Weights of a small transformer language model.
Size: 9 layers, width 320, vocabulary 2048, 10.9M parameters.
Architecture: rotary positions, untied embeddings.
Training: a variant of Adam for these matrices, 190M tokens, 4439 steps.
Each number is 50 + 12 x the weight over its row's rms, rounded and kept within 0 to 99. Layers, rows and columns count from 0. The size before them is the row's rms in percent of the matrix's.

# layer 4 MLP up, 1280x320, rms 0.0345, rows 0-108, columns 0-63
103:28 66 43 65 46 61 46 63 57 52 64 55 60 45 63 67 43 74 35 56 56 48 44 68 30 22 60 49 69 65 52 39 40 58 59 55 64 30 54 37 57 48 64 59 63 62 41 37 40 32 13 54 47 63 37 43 43 45 58 64 75 49 46 49
106:51 70 30 58 56 42 61 57 33 36 65 53 51 73 41 46 65 36 64 66 51 45 42 47 52 72 63 28 57 55 52 38 60 43 48 43 59 50 38 63 55 44 51 42 55 50 50 64 36 41 59 57 35 52 36 41 41 53 56 66 49 51 39 47
096:44 44 56 39 48 57 67 50 39 48 50 60 54 57 63 47 37 55 54 40 34 41 53 69 53 57 37 41 35 43 45 57 61 54 46 60 39 37 54 50 51 56 68 69 39 40 45 48 64 63 59 52 23 65 64 59 63 40 67 65 46 59 34 57
104:56 53 46 60 41 59 67 47 33 43 38 35 53 79 67 87 56 60 60 39 47 48 60 76 52 52 48 51 52 38 42 47 52 53 65 47 38 46 44 44 32 63 60 45 38 70 66 59 30 31 34 38 49 07 47 47 50 35 34 59 52 47 57 61
101:34 52 40 61 57 50 64 44 54 53 44 62 54 52 28 43 67 78 50 33 47 68 45 85 55 62 17 47 52 57 65 33 52 69 42 23 52 59 48 74 67 54 48 44 66 41 54 46 47 59 52 60 35 56 41 48 41 55 57 70 53 37 52 40
106:73 44 52 54 47 32 56 54 49 52 55 49 53 62 76 49 43 56 62 38 66 55 40 55 32 60 34 29 67 42 57 45 58 45 40 49 50 42 22 36 54 42 48 45 29 58 44 26 72 40 60 50 26 59 78 72 51 58 52 36 38 30 45 35
099:42 48 37 37 55 53 39 65 51 37 74 57 41 44 50 38 63 43 36 51 62 62 45 40 28 50 41 47 61 47 57 58 34 30 43 65 47 47 52 37 57 47 72 39 65 54 59 42 47 58 50 55 43 43 56 62 81 58 38 36 44 58 57 31
097:37 63 57 44 61 33 53 71 27 54 50 63 51 46 57 48 62 49 28 59 28 47 42 45 51 37 63 29 47 43 58 71 47 56 45 45 40 40 41 51 37 29 43 53 71 73 50 27 57 35 69 55 45 59 59 45 30 21 41 60 46 49 35 58
101:41 61 41 50 64 45 38 72 40 48 64 64 36 62 53 28 42 49 44 59 48 46 47 47 63 56 40 58 44 58 40 51 48 54 35 51 28 23 38 31 66 52 39 37 56 44 44 59 50 26 35 49 53 56 58 64 50 58 47 43 49 41 45 42
087:54 63 53 34 51 33 37 51 31 69 60 39 48 23 63 40 84 67 53 60 42 57 44 85 31 56 64 59 57 41 44 37 38 51 48 55 31 52 23 55 48 45 53 45 41 49 61 58 43 54 40 40 53 45 60 43 42 40 51 37 54 48 31 27
102:51 42 45 55 75 50 59 69 47 39 52 47 51 61 47 63 45 46 46 58 44 53 56 40 53 48 52 48 63 56 69 63 53 43 61 64 59 45 49 51 39 33 50 36 60 70 56 46 51 41 40 54 58 44 66 55 62 38 52 54 41 53 47 55
099:47 36 60 48 37 50 26 34 59 39 49 69 52 53 61 40 73 54 50 30 52 71 47 49 57 36 48 52 58 43 46 44 57 47 38 42 55 51 38 62 47 49 93 35 44 65 62 60 58 60 37 46 44 59 59 62 42 44 67 35 64 45 27 62
102:47 62 50 46 50 49 35 47 50 51 61 62 55 58 36 40 47 53 61 30 58 44 48 43 35 73 28 62 54 29 43 40 60 40 36 49 53 35 34 45 55 42 41 41 63 55 49 55 45 36 43 73 38 60 54 47 49 53 48 64 49 58 40 33
095:59 53 52 58 38 69 47 45 43 71 64 51 61 47 38 61 36 37 36 50 43 47 41 65 53 57 67 58 75 37 60 64 76 48 47 72 61 28 39 42 56 46 47 55 23 51 66 52 70 69 41 41 39 49 51 60 43 61 52 54 44 52 49 56
093:57 55 51 59 52 60 48 39 43 47 49 51 85 48 46 38 52 42 59 48 57 58 44 44 47 54 47 43 55 54 37 43 41 64 43 71 57 43 51 41 42 63 35 56 41 46 70 48 54 42 70 34 54 25 72 46 27 51 88 89 63 39 00 55
100:52 41 39 39 67 43 61 51 29 58 67 60 54 55 62 46 68 58 39 60 48 56 47 38 61 72 51 41 49 55 52 64 48 68 40 61 35 47 52 57 57 50 68 54 64 60 39 54 81 59 58 58 39 47 49 55 38 47 65 38 42 45 51 61
096:45 56 49 56 61 32 56 46 36 53 49 47 36 55 44 42 30 46 53 54 52 56 55 41 53 37 31 46 51 28 76 21 29 62 57 56 67 36 42 36 73 35 67 52 61 32 39 54 51 57 26 68 39 60 53 42 52 58 32 59 69 52 54 52
105:51 64 61 46 35 33 48 45 49 61 58 35 44 55 53 54 62 50 44 47 62 69 45 68 37 06 55 63 60 16 52 48 44 68 55 14 45 51 48 50 30 56 47 53 41 39 78 52 75 54 35 58 49 55 73 68 66 54 52 51 60 45 46 44
097:67 50 70 48 53 53 44 52 32 60 61 66 46 74 46 58 51 63 60 44 52 42 44 53 54 71 54 50 67 51 59 28 65 61 58 47 77 50 55 52 54 60 55 57 46 39 57 54 60 48 38 45 52 46 54 51 64 31 52 48 46 52 56 56
094:48 44 53 35 47 55 54 60 45 75 49 58 51 63 71 49 47 50 49 48 54 51 52 62 52 41 44 50 43 40 51 43 44 62 47 60 49 38 70 42 17 69 57 60 44 57 62 53 44 60 58 45 41 46 54 52 55 59 65 47 70 37 33 27
105:54 62 58 54 41 60 66 51 52 52 39 41 52 47 41 53 64 59 40 62 61 75 32 57 35 38 56 64 57 68 52 45 58 40 20 57 59 35 37 59 70 45 68 53 72 49 52 44 39 50 42 65 54 34 50 48 54 55 61 39 44 12 53 57
105:35 51 57 42 52 48 40 53 53 62 70 78 41 56 58 68 56 52 39 44 52 52 59 50 40 30 83 81 66 31 55 44 49 50 62 58 44 54 20 30 43 75 77 53 60 60 51 69 55 58 47 46 34 46 54 48 64 29 47 47 48 56 42 62
097:52 36 31 53 55 46 50 80 40 57 63 38 46 73 45 32 33 42 30 33 55 45 32 58 55 38 53 58 50 73 48 61 60 41 47 54 68 48 46 33 58 43 33 52 64 50 55 42 70 47 32 63 63 30 42 65 64 40 56 60 48 43 64 52
095:34 49 47 55 44 57 48 58 34 58 77 63 54 58 43 37 72 56 65 36 41 54 36 48 27 66 36 49 69 41 70 39 48 77 48 82 47 47 37 39 34 63 51 59 38 64 66 56 69 65 61 57 41 28 42 65 62 45 40 56 40 34 55 54
093:59 44 59 48 50 48 41 45 68 55 47 62 78 53 33 51 61 67 38 74 56 53 47 59 32 13 29 63 43 43 46 62 49 43 54 52 43 51 38 52 49 44 45 48 31 46 71 53 52 61 60 52 54 56 61 57 52 37 52 62 52 32 30 56
100:52 53 54 54 45 52 47 29 52 54 56 63 50 47 56 64 41 62 59 62 57 41 47 73 60 44 43 53 50 56 57 44 60 45 51 55 56 45 30 41 56 51 67 44 42 67 60 46 38 42 51 36 37 51 51 55 44 57 68 50 63 46 24 66
101:59 70 50 23 47 42 46 58 54 44 50 49 44 42 59 70 39 50 43 69 48 54 44 54 27 49 52 41 47 35 53 52 34 54 58 52 59 38 46 49 52 56 52 38 63 54 50 54 62 90 39 64 54 38 50 45 54 35 76 55 41 63 60 58
107:28 52 17 45 45 33 56 65 02 54 63 37 49 49 40 52 46 47 38 54 49 40 44 74 53 75 30 52 39 51 41 42 15 51 57 73 35 57 41 57 45 56 57 47 33 48 65 62 49 65 57 38 41 47 46 48 43 46 45 66 43 37 32 40
094:48 46 48 78 65 49 30 59 42 77 39 42 67 45 53 36 36 50 50 65 42 50 57 55 44 44 44 35 56 37 48 40 38 41 45 53 54 70 51 48 60 49 49 54 56 53 55 35 55 50 49 42 40 50 54 43 48 37 28 48 71 63 29 38
088:59 68 34 42 44 34 80 49 50 42 53 80 48 63 51 41 38 46 61 41 65 43 46 65 56 48 47 64 53 70 57 53 46 36 45 57 52 53 50 50 58 60 61 41 56 50 69 62 57 34 49 57 28 66 59 46 33 46 74 49 46 31 66 46
099:38 39 36 45 49 56 66 32 48 63 41 51 44 69 53 61 46 56 69 56 59 48 44 68 42 38 39 58 50 73 60 55 57 57 25 60 54 41 53 49 36 88 51 57 67 46 61 49 48 44 43 38 21 38 57 48 50 59 67 39 42 31 59 49
104:32 66 53 37 37 38 45 62 35 50 66 61 38 47 51 41 48 39 37 64 43 61 49 54 34 51 51 61 48 67 65 49 55 78 51 59 34 50 33 36 40 27 66 61 61 48 53 48 45 24 48 71 68 53 40 51 29 52 40 56 46 30 42 61
111:55 45 62 69 41 27 37 47 42 63 59 54 55 39 33 44 54 75 60 49 58 67 42 53 56 26 50 35 47 12 53 53 59 60 49 49 59 41 29 59 39 33 39 70 61 65 80 40 65 48 62 66 47 53 67 50 32 23 56 49 33 49 37 41
102:25 51 37 48 30 38 54 47 55 55 34 45 60 54 37 48 66 55 38 71 39 71 45 41 23 47 37 61 53 39 67 62 53 47 37 51 20 40 38 59 54 69 60 62 49 66 67 55 57 54 60 50 46 39 57 39 39 42 63 76 63 24 35 55
107:42 35 52 49 58 58 38 68 57 65 59 69 59 52 48 51 41 28 49 69 62 47 53 42 49 44 51 42 53 47 46 55 43 56 32 20 30 34 51 57 31 58 45 42 19 50 55 44 34 52 61 37 28 43 49 56 59 40 63 38 60 54 54 45
088:60 40 42 64 62 46 46 55 59 56 55 42 45 40 37 63 46 61 60 33 43 34 37 60 39 36 30 55 52 43 42 42 63 56 52 70 59 39 29 46 69 53 68 34 60 54 37 54 44 35 42 42 55 43 49 51 26 61 42 67 39 57 58 76
099:47 58 50 46 55 41 53 35 38 68 35 51 43 58 54 46 42 59 37 42 44 59 51 52 63 41 45 39 39 43 23 60 34 49 28 48 45 62 56 62 49 62 45 51 51 54 46 35 53 68 50 56 38 58 43 59 31 43 65 64 45 26 38 32
096:53 53 44 36 67 47 34 42 60 65 55 51 64 52 45 38 72 40 45 64 65 86 40 48 68 60 23 63 66 55 51 73 58 35 37 48 32 32 42 58 46 72 49 55 59 18 57 52 39 44 37 57 54 54 47 68 38 46 54 68 77 42 49 51
101:60 69 67 29 70 26 49 37 35 45 77 44 57 35 30 55 67 43 47 35 61 68 47 59 25 47 52 53 47 55 49 38 39 60 35 44 61 28 41 39 51 47 49 53 53 52 58 42 55 41 56 49 51 31 49 55 47 19 58 57 35 43 58 52
101:52 39 46 46 74 44 28 76 43 62 55 48 45 44 44 49 60 55 45 51 46 53 48 46 48 51 58 52 51 40 46 37 42 59 56 39 42 55 46 53 47 34 43 30 64 73 62 53 61 59 33 67 59 44 44 75 56 46 42 57 59 52 63 49
099:39 56 39 47 55 58 75 51 54 50 55 67 61 47 55 44 57 53 48 38 60 33 26 75 59 50 60 50 58 51 54 71 50 42 44 83 52 46 40 31 45 47 61 33 38 64 61 48 57 42 77 50 33 53 57 48 60 36 51 53 61 33 41 38
104:50 48 40 59 53 56 58 41 50 38 43 59 68 29 50 44 56 54 54 49 48 60 40 54 49 35 46 42 59 64 70 40 72 49 39 22 28 30 13 54 54 30 73 42 54 52 20 74 49 47 62 65 43 40 74 47 31 47 47 46 60 60 61 67
094:55 70 43 48 72 30 86 44 55 43 64 51 38 49 46 54 50 63 47 36 63 49 52 38 48 29 55 73 66 56 17 27 55 66 43 47 45 45 42 48 42 48 52 53 46 47 55 37 52 44 57 44 49 41 72 84 67 52 39 68 54 56 37 47
105:65 48 54 36 49 44 64 42 57 50 46 48 45 47 57 37 49 44 42 57 63 45 59 58 60 70 27 50 67 47 52 56 27 49 31 64 46 60 49 58 44 67 40 44 53 40 65 34 67 62 53 43 39 39 56 85 29 56 75 61 35 62 38 31
100:19 54 48 55 51 39 48 56 55 57 47 67 54 47 52 50 42 81 45 55 55 56 47 49 33 34 51 68 72 49 49 61 57 53 39 47 58 44 25 57 40 46 74 35 30 67 52 56 34 38 58 39 57 68 47 58 58 49 46 50 72 40 27 48
094:49 45 25 32 58 38 53 50 49 67 43 43 63 53 48 45 35 46 28 58 48 51 41 58 65 61 40 49 55 71 64 38 53 32 29 38 57 47 37 55 33 34 43 44 68 45 55 32 63 38 29 44 48 46 51 44 63 30 50 34 31 63 57 38
106:47 44 46 41 57 31 32 58 49 55 53 61 52 65 45 55 52 58 53 56 58 52 40 61 56 51 44 40 54 52 56 55 53 40 08 50 61 64 44 48 67 68 67 53 51 64 57 62 47 68 39 52 35 49 42 35 49 57 48 60 53 54 41 43
102:64 50 29 53 29 49 58 73 45 45 64 44 73 67 58 59 42 61 35 39 62 67 41 42 40 58 45 46 45 66 65 37 27 57 50 36 32 45 61 45 35 49 49 54 56 42 57 43 28 57 53 60 48 48 39 66 62 56 62 63 54 51 56 57
102:64 65 31 49 56 49 52 75 20 58 18 66 73 65 51 40 49 46 62 74 66 60 32 57 54 59 63 45 77 32 54 48 46 69 49 40 60 49 38 37 32 33 53 46 55 43 73 27 50 60 43 85 47 48 58 33 56 50 53 52 71 60 52 59
102:55 46 34 65 49 56 57 42 25 64 44 73 55 36 62 65 81 45 50 38 48 48 56 56 44 55 58 39 50 41 56 33 43 50 36 37 49 39 38 43 53 52 56 45 61 68 61 59 51 37 42 53 35 54 48 51 51 47 24 52 54 32 34 61
099:29 51 41 49 39 64 68 64 30 52 59 57 33 67 52 56 81 57 54 65 52 68 55 57 41 35 49 43 56 38 45 49 50 67 46 69 38 56 43 56 55 34 44 45 59 26 49 53 68 52 38 56 49 50 67 53 32 21 70 32 60 57 56 43
102:60 68 42 67 67 64 71 56 43 42 63 50 55 50 58 51 32 45 54 41 27 46 60 71 45 57 48 54 45 47 70 31 48 61 44 39 68 61 47 44 45 68 47 43 41 38 66 56 42 37 40 51 39 38 64 49 56 57 53 65 52 42 40 46
092:45 54 54 31 53 50 32 43 43 56 69 63 63 54 58 42 39 52 55 47 49 64 46 84 49 57 51 61 43 65 34 74 47 46 44 63 34 55 46 47 60 82 61 55 55 47 49 39 56 41 38 42 50 11 61 45 44 40 41 63 53 33 56 47
100:56 54 42 40 79 49 32 55 40 65 67 40 48 71 33 89 54 46 52 61 33 47 59 46 44 45 42 45 57 56 62 51 50 59 45 44 22 50 57 32 55 50 62 50 41 52 54 47 44 60 37 76 40 24 61 68 35 26 38 59 57 33 45 45
106:56 60 30 36 54 38 40 56 43 54 62 76 48 73 58 23 75 46 49 55 48 76 42 50 42 57 45 76 36 46 38 58 66 47 52 77 17 39 43 51 65 62 56 51 47 58 49 35 52 29 33 53 58 57 32 62 36 41 39 49 69 37 35 42
102:38 46 32 43 70 54 66 52 53 61 51 56 41 63 43 35 53 57 50 54 40 38 47 56 45 42 49 49 46 49 56 43 25 72 36 42 54 54 41 52 50 65 43 39 44 49 56 42 81 72 59 48 53 33 39 64 59 49 51 72 55 61 51 52
094:47 46 42 61 50 35 48 41 43 60 57 60 63 57 47 41 78 58 55 44 33 54 33 60 42 60 57 51 71 61 68 30 42 33 61 72 49 47 46 62 79 54 57 46 44 64 42 39 58 69 43 53 35 59 41 41 51 59 51 59 41 41 45 58
092:52 49 62 60 52 21 55 61 26 55 43 56 71 40 60 36 77 37 35 53 68 62 50 63 51 72 72 62 46 53 58 55 36 70 52 48 46 47 34 38 56 52 61 71 65 59 50 20 55 47 38 34 63 30 49 57 72 62 40 32 44 43 60 67
086:37 59 58 54 48 31 41 55 45 47 51 41 55 48 51 55 37 50 51 46 50 52 40 38 42 57 56 38 62 33 52 40 57 40 39 58 56 57 35 54 27 44 34 53 52 39 53 71 46 31 57 55 35 46 75 65 40 61 79 53 48 55 33 47
098:54 57 54 63 52 33 59 36 50 36 69 69 53 57 43 60 56 38 57 53 54 66 52 56 60 34 52 63 61 49 60 42 48 62 46 67 38 60 27 37 63 57 66 51 68 46 36 44 55 59 48 30 47 65 56 51 53 68 57 40 33 41 35 62
097:53 72 29 37 42 49 37 48 37 47 63 79 41 47 43 50 50 42 46 48 52 49 53 58 65 43 56 59 58 36 69 53 36 67 59 39 60 53 33 52 61 51 48 49 61 37 70 32 55 62 35 58 49 63 45 52 24 53 37 48 76 54 56 65
104:64 76 37 40 81 51 47 62 43 53 56 45 40 63 54 48 65 66 32 39 27 38 23 48 44 57 34 64 72 44 54 51 35 66 54 62 31 47 43 64 65 43 61 36 71 40 56 45 38 36 42 49 42 59 61 41 38 57 34 60 22 58 66 60
104:34 55 45 42 41 35 50 51 31 55 64 64 56 36 67 57 45 55 72 47 64 45 53 55 57 48 47 54 56 55 72 39 57 55 43 36 41 36 33 43 42 52 41 56 34 67 42 51 36 43 53 42 30 41 71 40 49 53 39 45 56 42 62 43
098:45 53 41 26 42 43 63 55 47 30 66 55 40 33 40 77 49 68 40 61 53 45 42 56 64 40 54 54 65 66 52 60 47 59 18 65 47 46 51 43 21 42 59 42 53 55 48 27 29 64 46 45 44 46 41 59 51 51 67 57 53 50 50 51
091:63 80 55 54 44 43 46 45 38 61 48 57 57 48 43 43 58 51 03 69 55 61 58 65 43 47 66 56 47 45 40 68 48 40 37 43 48 55 41 42 38 57 41 44 62 44 90 45 55 65 31 59 59 52 66 60 58 54 61 44 84 46 48 28
102:59 60 45 33 40 50 50 54 50 62 52 52 52 48 25 52 58 31 49 52 48 39 53 77 27 33 47 62 66 47 45 63 43 51 43 67 36 20 44 56 49 49 56 45 24 54 48 40 59 64 43 45 60 40 45 61 31 48 62 51 49 27 60 51
105:45 64 56 72 57 48 44 57 47 75 48 39 61 48 76 34 55 75 54 62 51 54 43 54 57 47 56 49 64 34 48 51 53 56 39 42 37 43 25 58 36 37 70 57 46 48 42 53 33 78 64 63 40 36 64 56 27 62 41 51 50 66 27 42
110:56 68 49 44 63 63 50 56 44 43 54 69 43 55 61 46 41 38 28 44 43 46 58 64 43 50 55 48 40 49 27 35 35 53 32 64 61 39 56 51 49 37 42 47 52 40 51 34 56 52 47 58 40 38 46 61 54 36 35 51 52 36 42 46
104:58 62 59 35 60 34 43 56 57 36 52 47 52 52 48 58 54 63 57 77 46 60 55 51 53 35 71 50 50 36 55 30 40 50 34 33 53 62 50 71 45 63 51 25 49 44 48 44 64 42 42 35 46 29 69 62 60 33 54 43 63 26 46 56
099:61 44 47 57 63 52 64 63 41 45 74 51 49 69 34 39 58 46 40 58 47 47 42 49 54 40 54 47 56 48 29 66 53 49 57 41 27 51 42 41 28 57 42 45 27 64 35 27 26 52 51 57 39 61 44 53 48 36 50 40 56 57 26 44
109:55 60 38 38 44 61 69 49 47 37 50 57 47 51 49 47 77 67 45 40 34 59 28 70 55 38 46 50 68 64 61 30 53 50 38 52 55 33 44 31 57 68 51 47 71 25 52 50 50 57 55 53 30 51 71 55 65 59 51 57 85 43 41 57
111:63 80 62 65 48 32 54 35 52 55 62 50 59 44 47 58 42 48 51 47 54 60 33 66 52 69 30 48 57 52 58 43 44 56 32 73 41 53 34 51 47 43 61 36 52 54 53 49 54 28 31 40 41 61 45 42 45 51 34 83 41 61 47 35
096:48 42 30 24 49 25 53 40 43 45 63 45 43 46 71 64 70 65 31 48 52 66 50 49 67 67 34 62 36 24 39 36 41 46 50 66 66 29 40 60 51 56 57 58 54 61 46 50 52 40 54 73 51 41 53 44 55 62 58 56 63 34 37 42
094:52 56 33 32 55 38 79 48 41 72 65 43 40 59 32 49 35 54 50 33 60 52 47 73 49 48 43 44 44 32 47 39 24 59 57 49 40 52 38 48 52 59 46 51 32 57 50 50 64 61 87 63 34 32 69 63 64 35 53 46 45 52 39 46
098:56 56 63 68 69 22 38 47 63 43 63 77 52 58 69 43 55 59 58 64 35 64 38 69 52 57 63 17 59 31 53 44 43 58 54 47 54 52 41 68 41 57 42 16 49 48 57 55 37 70 84 37 33 48 54 68 50 45 49 51 64 52 57 42
098:46 54 41 53 51 39 56 54 00 45 65 34 76 46 52 78 41 42 49 60 47 53 42 48 48 61 55 39 61 58 63 54 58 42 60 43 26 33 48 50 34 41 57 32 47 62 63 52 45 27 50 54 34 56 71 50 24 60 58 64 39 43 40 47
107:28 47 46 69 39 40 51 58 48 56 47 42 46 67 46 51 60 54 29 50 40 52 21 83 34 50 46 56 69 45 52 26 38 57 50 46 37 47 47 48 56 44 43 45 65 50 45 34 40 63 36 43 39 40 52 40 38 66 54 51 40 44 52 63
100:34 44 47 79 41 46 75 44 52 73 64 60 45 53 54 22 48 43 49 51 71 46 38 56 53 48 40 40 37 41 52 29 44 46 52 59 35 44 47 28 39 51 69 37 73 46 63 66 29 58 45 33 53 66 54 54 46 53 59 58 55 63 63 39
108:30 44 41 41 58 59 28 55 30 48 70 54 51 55 33 39 54 52 31 38 58 34 40 55 49 60 67 54 52 51 69 57 50 60 41 47 35 48 48 51 55 50 61 21 62 52 43 56 39 49 39 45 39 71 34 46 37 55 60 47 65 48 26 28
105:44 42 24 52 52 46 47 63 51 37 57 28 64 36 49 55 49 83 40 50 40 51 35 46 36 64 60 56 56 28 65 40 61 67 56 28 29 57 44 56 38 71 49 37 50 47 49 58 30 51 28 55 47 45 39 28 37 44 37 68 52 63 58 35
098:45 63 22 60 55 62 47 44 50 63 65 63 44 53 57 42 45 83 40 59 39 68 30 53 72 39 41 51 41 61 59 52 54 50 60 74 26 41 55 38 51 59 57 44 38 77 36 62 49 34 39 49 31 20 50 63 35 69 65 35 34 51 64 43
103:65 54 59 63 60 51 51 78 49 53 56 69 43 37 42 50 43 58 49 55 49 63 31 56 44 57 37 48 54 40 53 56 34 97 58 47 47 51 47 39 69 41 67 39 32 17 28 54 54 56 44 60 30 53 51 45 40 65 52 47 75 43 61 22
105:57 73 35 45 47 45 52 64 35 51 43 46 54 48 43 54 50 51 55 43 67 51 31 38 55 60 24 58 43 50 64 53 46 50 39 51 27 49 41 49 37 71 54 58 71 46 56 24 35 47 33 62 51 46 59 52 71 38 63 66 67 34 42 47
101:66 66 29 64 57 55 66 63 52 50 39 67 66 57 35 48 47 58 47 49 66 69 36 62 55 42 37 26 56 49 54 49 44 65 66 46 49 22 16 20 56 45 51 36 56 48 56 41 56 40 36 66 40 55 66 40 38 54 47 54 61 41 64 25
103:56 68 49 40 55 56 60 56 30 44 49 56 46 61 48 48 56 50 49 42 46 60 20 68 52 55 49 47 70 48 30 33 32 50 43 32 40 36 41 35 60 55 54 39 51 37 46 60 64 70 34 72 69 40 70 53 61 25 94 61 61 50 55 33
104:43 54 55 39 67 41 51 42 54 68 78 46 41 49 37 50 51 61 25 35 55 46 45 40 42 35 42 50 62 55 67 63 44 49 48 50 49 43 43 45 40 62 39 41 53 48 72 66 56 56 52 51 48 39 58 66 47 51 64 55 35 33 45 40
097:32 70 37 41 50 58 70 46 37 54 59 83 33 40 48 52 47 60 38 44 46 51 39 45 43 49 72 39 52 73 55 63 37 66 39 71 55 60 35 43 56 73 58 51 58 28 87 41 63 54 44 48 51 40 56 64 42 48 39 76 68 46 49 48
101:27 42 36 52 47 41 45 48 48 50 42 64 44 56 54 46 43 60 57 46 48 55 57 69 38 44 58 71 38 63 55 48 52 63 46 48 45 42 48 47 44 44 50 41 61 50 40 42 64 43 46 61 49 57 37 55 37 51 53 45 53 35 59 55
095:26 44 31 58 50 57 44 62 48 59 79 45 39 35 59 53 56 46 42 58 74 64 54 58 64 66 49 71 60 49 46 62 58 36 40 42 31 49 31 44 70 58 44 32 31 39 51 46 45 44 48 51 58 36 24 67 58 47 49 34 52 61 42 37
091:50 89 40 43 55 50 33 77 44 51 54 39 49 64 44 46 49 65 39 62 44 53 55 57 51 30 71 47 50 67 43 48 24 69 64 39 57 47 49 59 53 73 55 58 32 76 56 24 37 51 36 28 47 45 44 29 55 38 49 53 76 25 46 54
096:51 56 52 59 54 59 56 55 60 58 68 64 41 45 43 69 57 50 46 53 51 63 57 62 62 63 45 67 45 47 35 49 59 44 66 57 44 55 61 67 50 56 68 62 47 62 49 25 52 61 45 47 36 54 51 53 34 51 69 67 74 48 40 47
098:44 52 49 46 35 46 54 36 23 48 72 37 35 51 51 62 61 47 39 51 67 63 36 57 66 46 52 55 65 53 52 62 34 94 57 40 43 47 49 56 57 81 51 49 59 40 42 56 63 53 55 57 40 08 49 59 45 48 45 49 57 46 47 58
100:69 48 45 45 58 47 39 69 58 56 53 52 64 33 46 39 54 37 31 63 51 65 30 66 27 50 69 65 80 33 51 26 58 41 47 50 32 57 52 54 45 55 36 28 52 56 62 49 39 60 62 52 41 70 53 56 28 46 44 47 45 57 46 33
095:56 52 29 65 58 45 52 49 24 50 59 51 64 68 61 48 57 55 34 37 45 49 43 54 51 35 46 34 55 64 49 42 61 64 50 45 64 43 49 42 57 45 49 70 50 57 59 54 44 48 63 51 39 45 76 52 28 48 60 48 56 49 43 57
088:52 54 43 47 46 45 51 55 49 52 49 68 25 59 69 58 54 64 59 55 82 23 32 65 51 55 52 30 50 53 55 60 69 36 50 50 45 47 50 63 17 71 57 44 43 58 63 44 56 63 29 45 39 60 38 54 47 44 43 67 51 55 32 46
108:28 35 56 36 65 54 37 50 44 58 41 56 45 52 28 60 74 63 29 67 45 66 51 59 34 54 62 60 51 41 57 32 18 41 44 84 50 56 41 51 34 57 38 44 67 50 45 40 49 63 36 50 42 47 46 48 43 59 81 39 51 54 55 55
093:57 44 68 33 56 44 46 30 63 59 43 73 51 51 64 56 81 64 46 52 44 62 51 51 49 36 41 51 52 37 29 61 45 62 46 63 53 41 39 55 44 58 79 47 59 46 57 51 47 51 41 58 52 48 57 72 61 39 44 52 61 40 52 53
106:23 43 37 30 62 58 39 50 42 46 60 37 52 56 64 64 48 46 21 77 56 34 60 56 47 55 64 51 35 57 46 61 41 64 27 65 52 50 33 64 44 59 40 52 38 42 48 43 34 49 42 63 13 29 40 46 46 55 51 48 48 45 51 43
108:51 69 54 29 45 45 58 56 37 62 57 58 85 53 58 37 52 67 42 48 57 61 36 71 58 47 52 70 49 40 53 67 61 55 59 44 43 66 50 29 18 55 58 57 49 50 49 61 33 42 45 54 31 24 87 58 36 41 56 58 58 38 42 71
091:35 62 51 46 43 32 44 51 41 58 79 47 66 44 58 35 47 58 60 61 63 71 41 63 49 52 70 48 56 46 41 53 34 44 51 46 49 67 32 49 57 29 46 49 41 51 52 35 50 49 55 55 58 54 68 58 23 50 63 52 53 44 40 47
103:41 54 46 35 46 47 51 47 28 54 64 52 72 46 40 70 54 46 17 53 70 39 40 71 36 54 45 32 64 63 52 75 43 35 54 45 54 55 31 54 68 48 40 31 58 66 76 73 65 51 29 44 49 48 34 39 33 56 49 54 54 65 46 54
089:32 69 42 42 49 56 66 59 53 48 77 64 59 53 47 51 58 57 44 30 66 66 41 59 60 63 61 53 75 72 43 62 37 41 36 76 50 57 55 39 67 43 45 38 61 56 54 69 46 58 49 48 73 60 32 45 45 32 56 65 46 51 49 38
096:40 54 58 35 62 30 46 64 62 38 47 56 59 56 36 30 65 46 52 60 51 62 31 38 66 49 52 71 31 42 40 56 36 44 44 68 43 63 42 31 61 35 56 57 39 46 44 63 41 63 20 63 63 34 50 52 39 44 47 65 54 32 48 22
111:39 70 31 48 54 53 41 57 19 49 44 40 61 53 30 60 42 53 38 78 67 60 35 58 49 41 46 68 53 45 73 46 43 41 40 57 56 48 48 55 61 37 51 59 38 29 64 60 69 39 50 67 45 45 75 56 32 59 54 74 72 28 51 39
101:58 56 49 43 61 42 29 45 43 42 62 51 62 75 41 59 82 54 43 65 55 59 39 48 50 63 43 67 59 62 64 48 51 52 55 56 26 51 15 61 49 43 41 39 60 46 74 70 58 57 50 52 59 46 51 46 68 56 42 51 42 46 50 65
099:40 70 41 58 54 39 39 67 60 73 39 43 52 63 64 44 57 77 59 37 49 58 48 62 44 40 46 32 54 55 51 37 48 47 43 47 67 48 55 14 49 40 74 56 46 65 57 41 45 58 45 69 33 25 43 62 40 49 45 53 53 50 47 52
108:34 52 31 59 54 56 50 53 53 56 54 47 56 62 32 61 53 66 47 56 54 41 26 51 49 53 51 38 60 57 66 60 59 57 46 55 46 52 43 62 49 42 63 53 60 74 47 54 63 71 45 57 49 54 55 37 43 64 49 54 58 64 52 28
094:46 56 57 44 40 57 38 67 40 52 67 37 63 50 50 34 46 40 49 60 60 74 36 67 48 49 51 73 43 60 67 45 37 46 46 73 39 34 48 51 54 53 55 53 19 55 60 30 68 27 45 53 49 47 52 45 39 50 48 45 46 49 60 50
100:45 52 33 22 65 45 51 55 47 60 54 49 52 44 60 52 64 48 69 47 64 50 30 49 35 51 44 54 56 51 36 30 16 64 30 60 30 32 36 58 28 93 45 50 47 57 47 39 31 62 60 48 38 41 48 44 59 48 43 60 52 32 46 57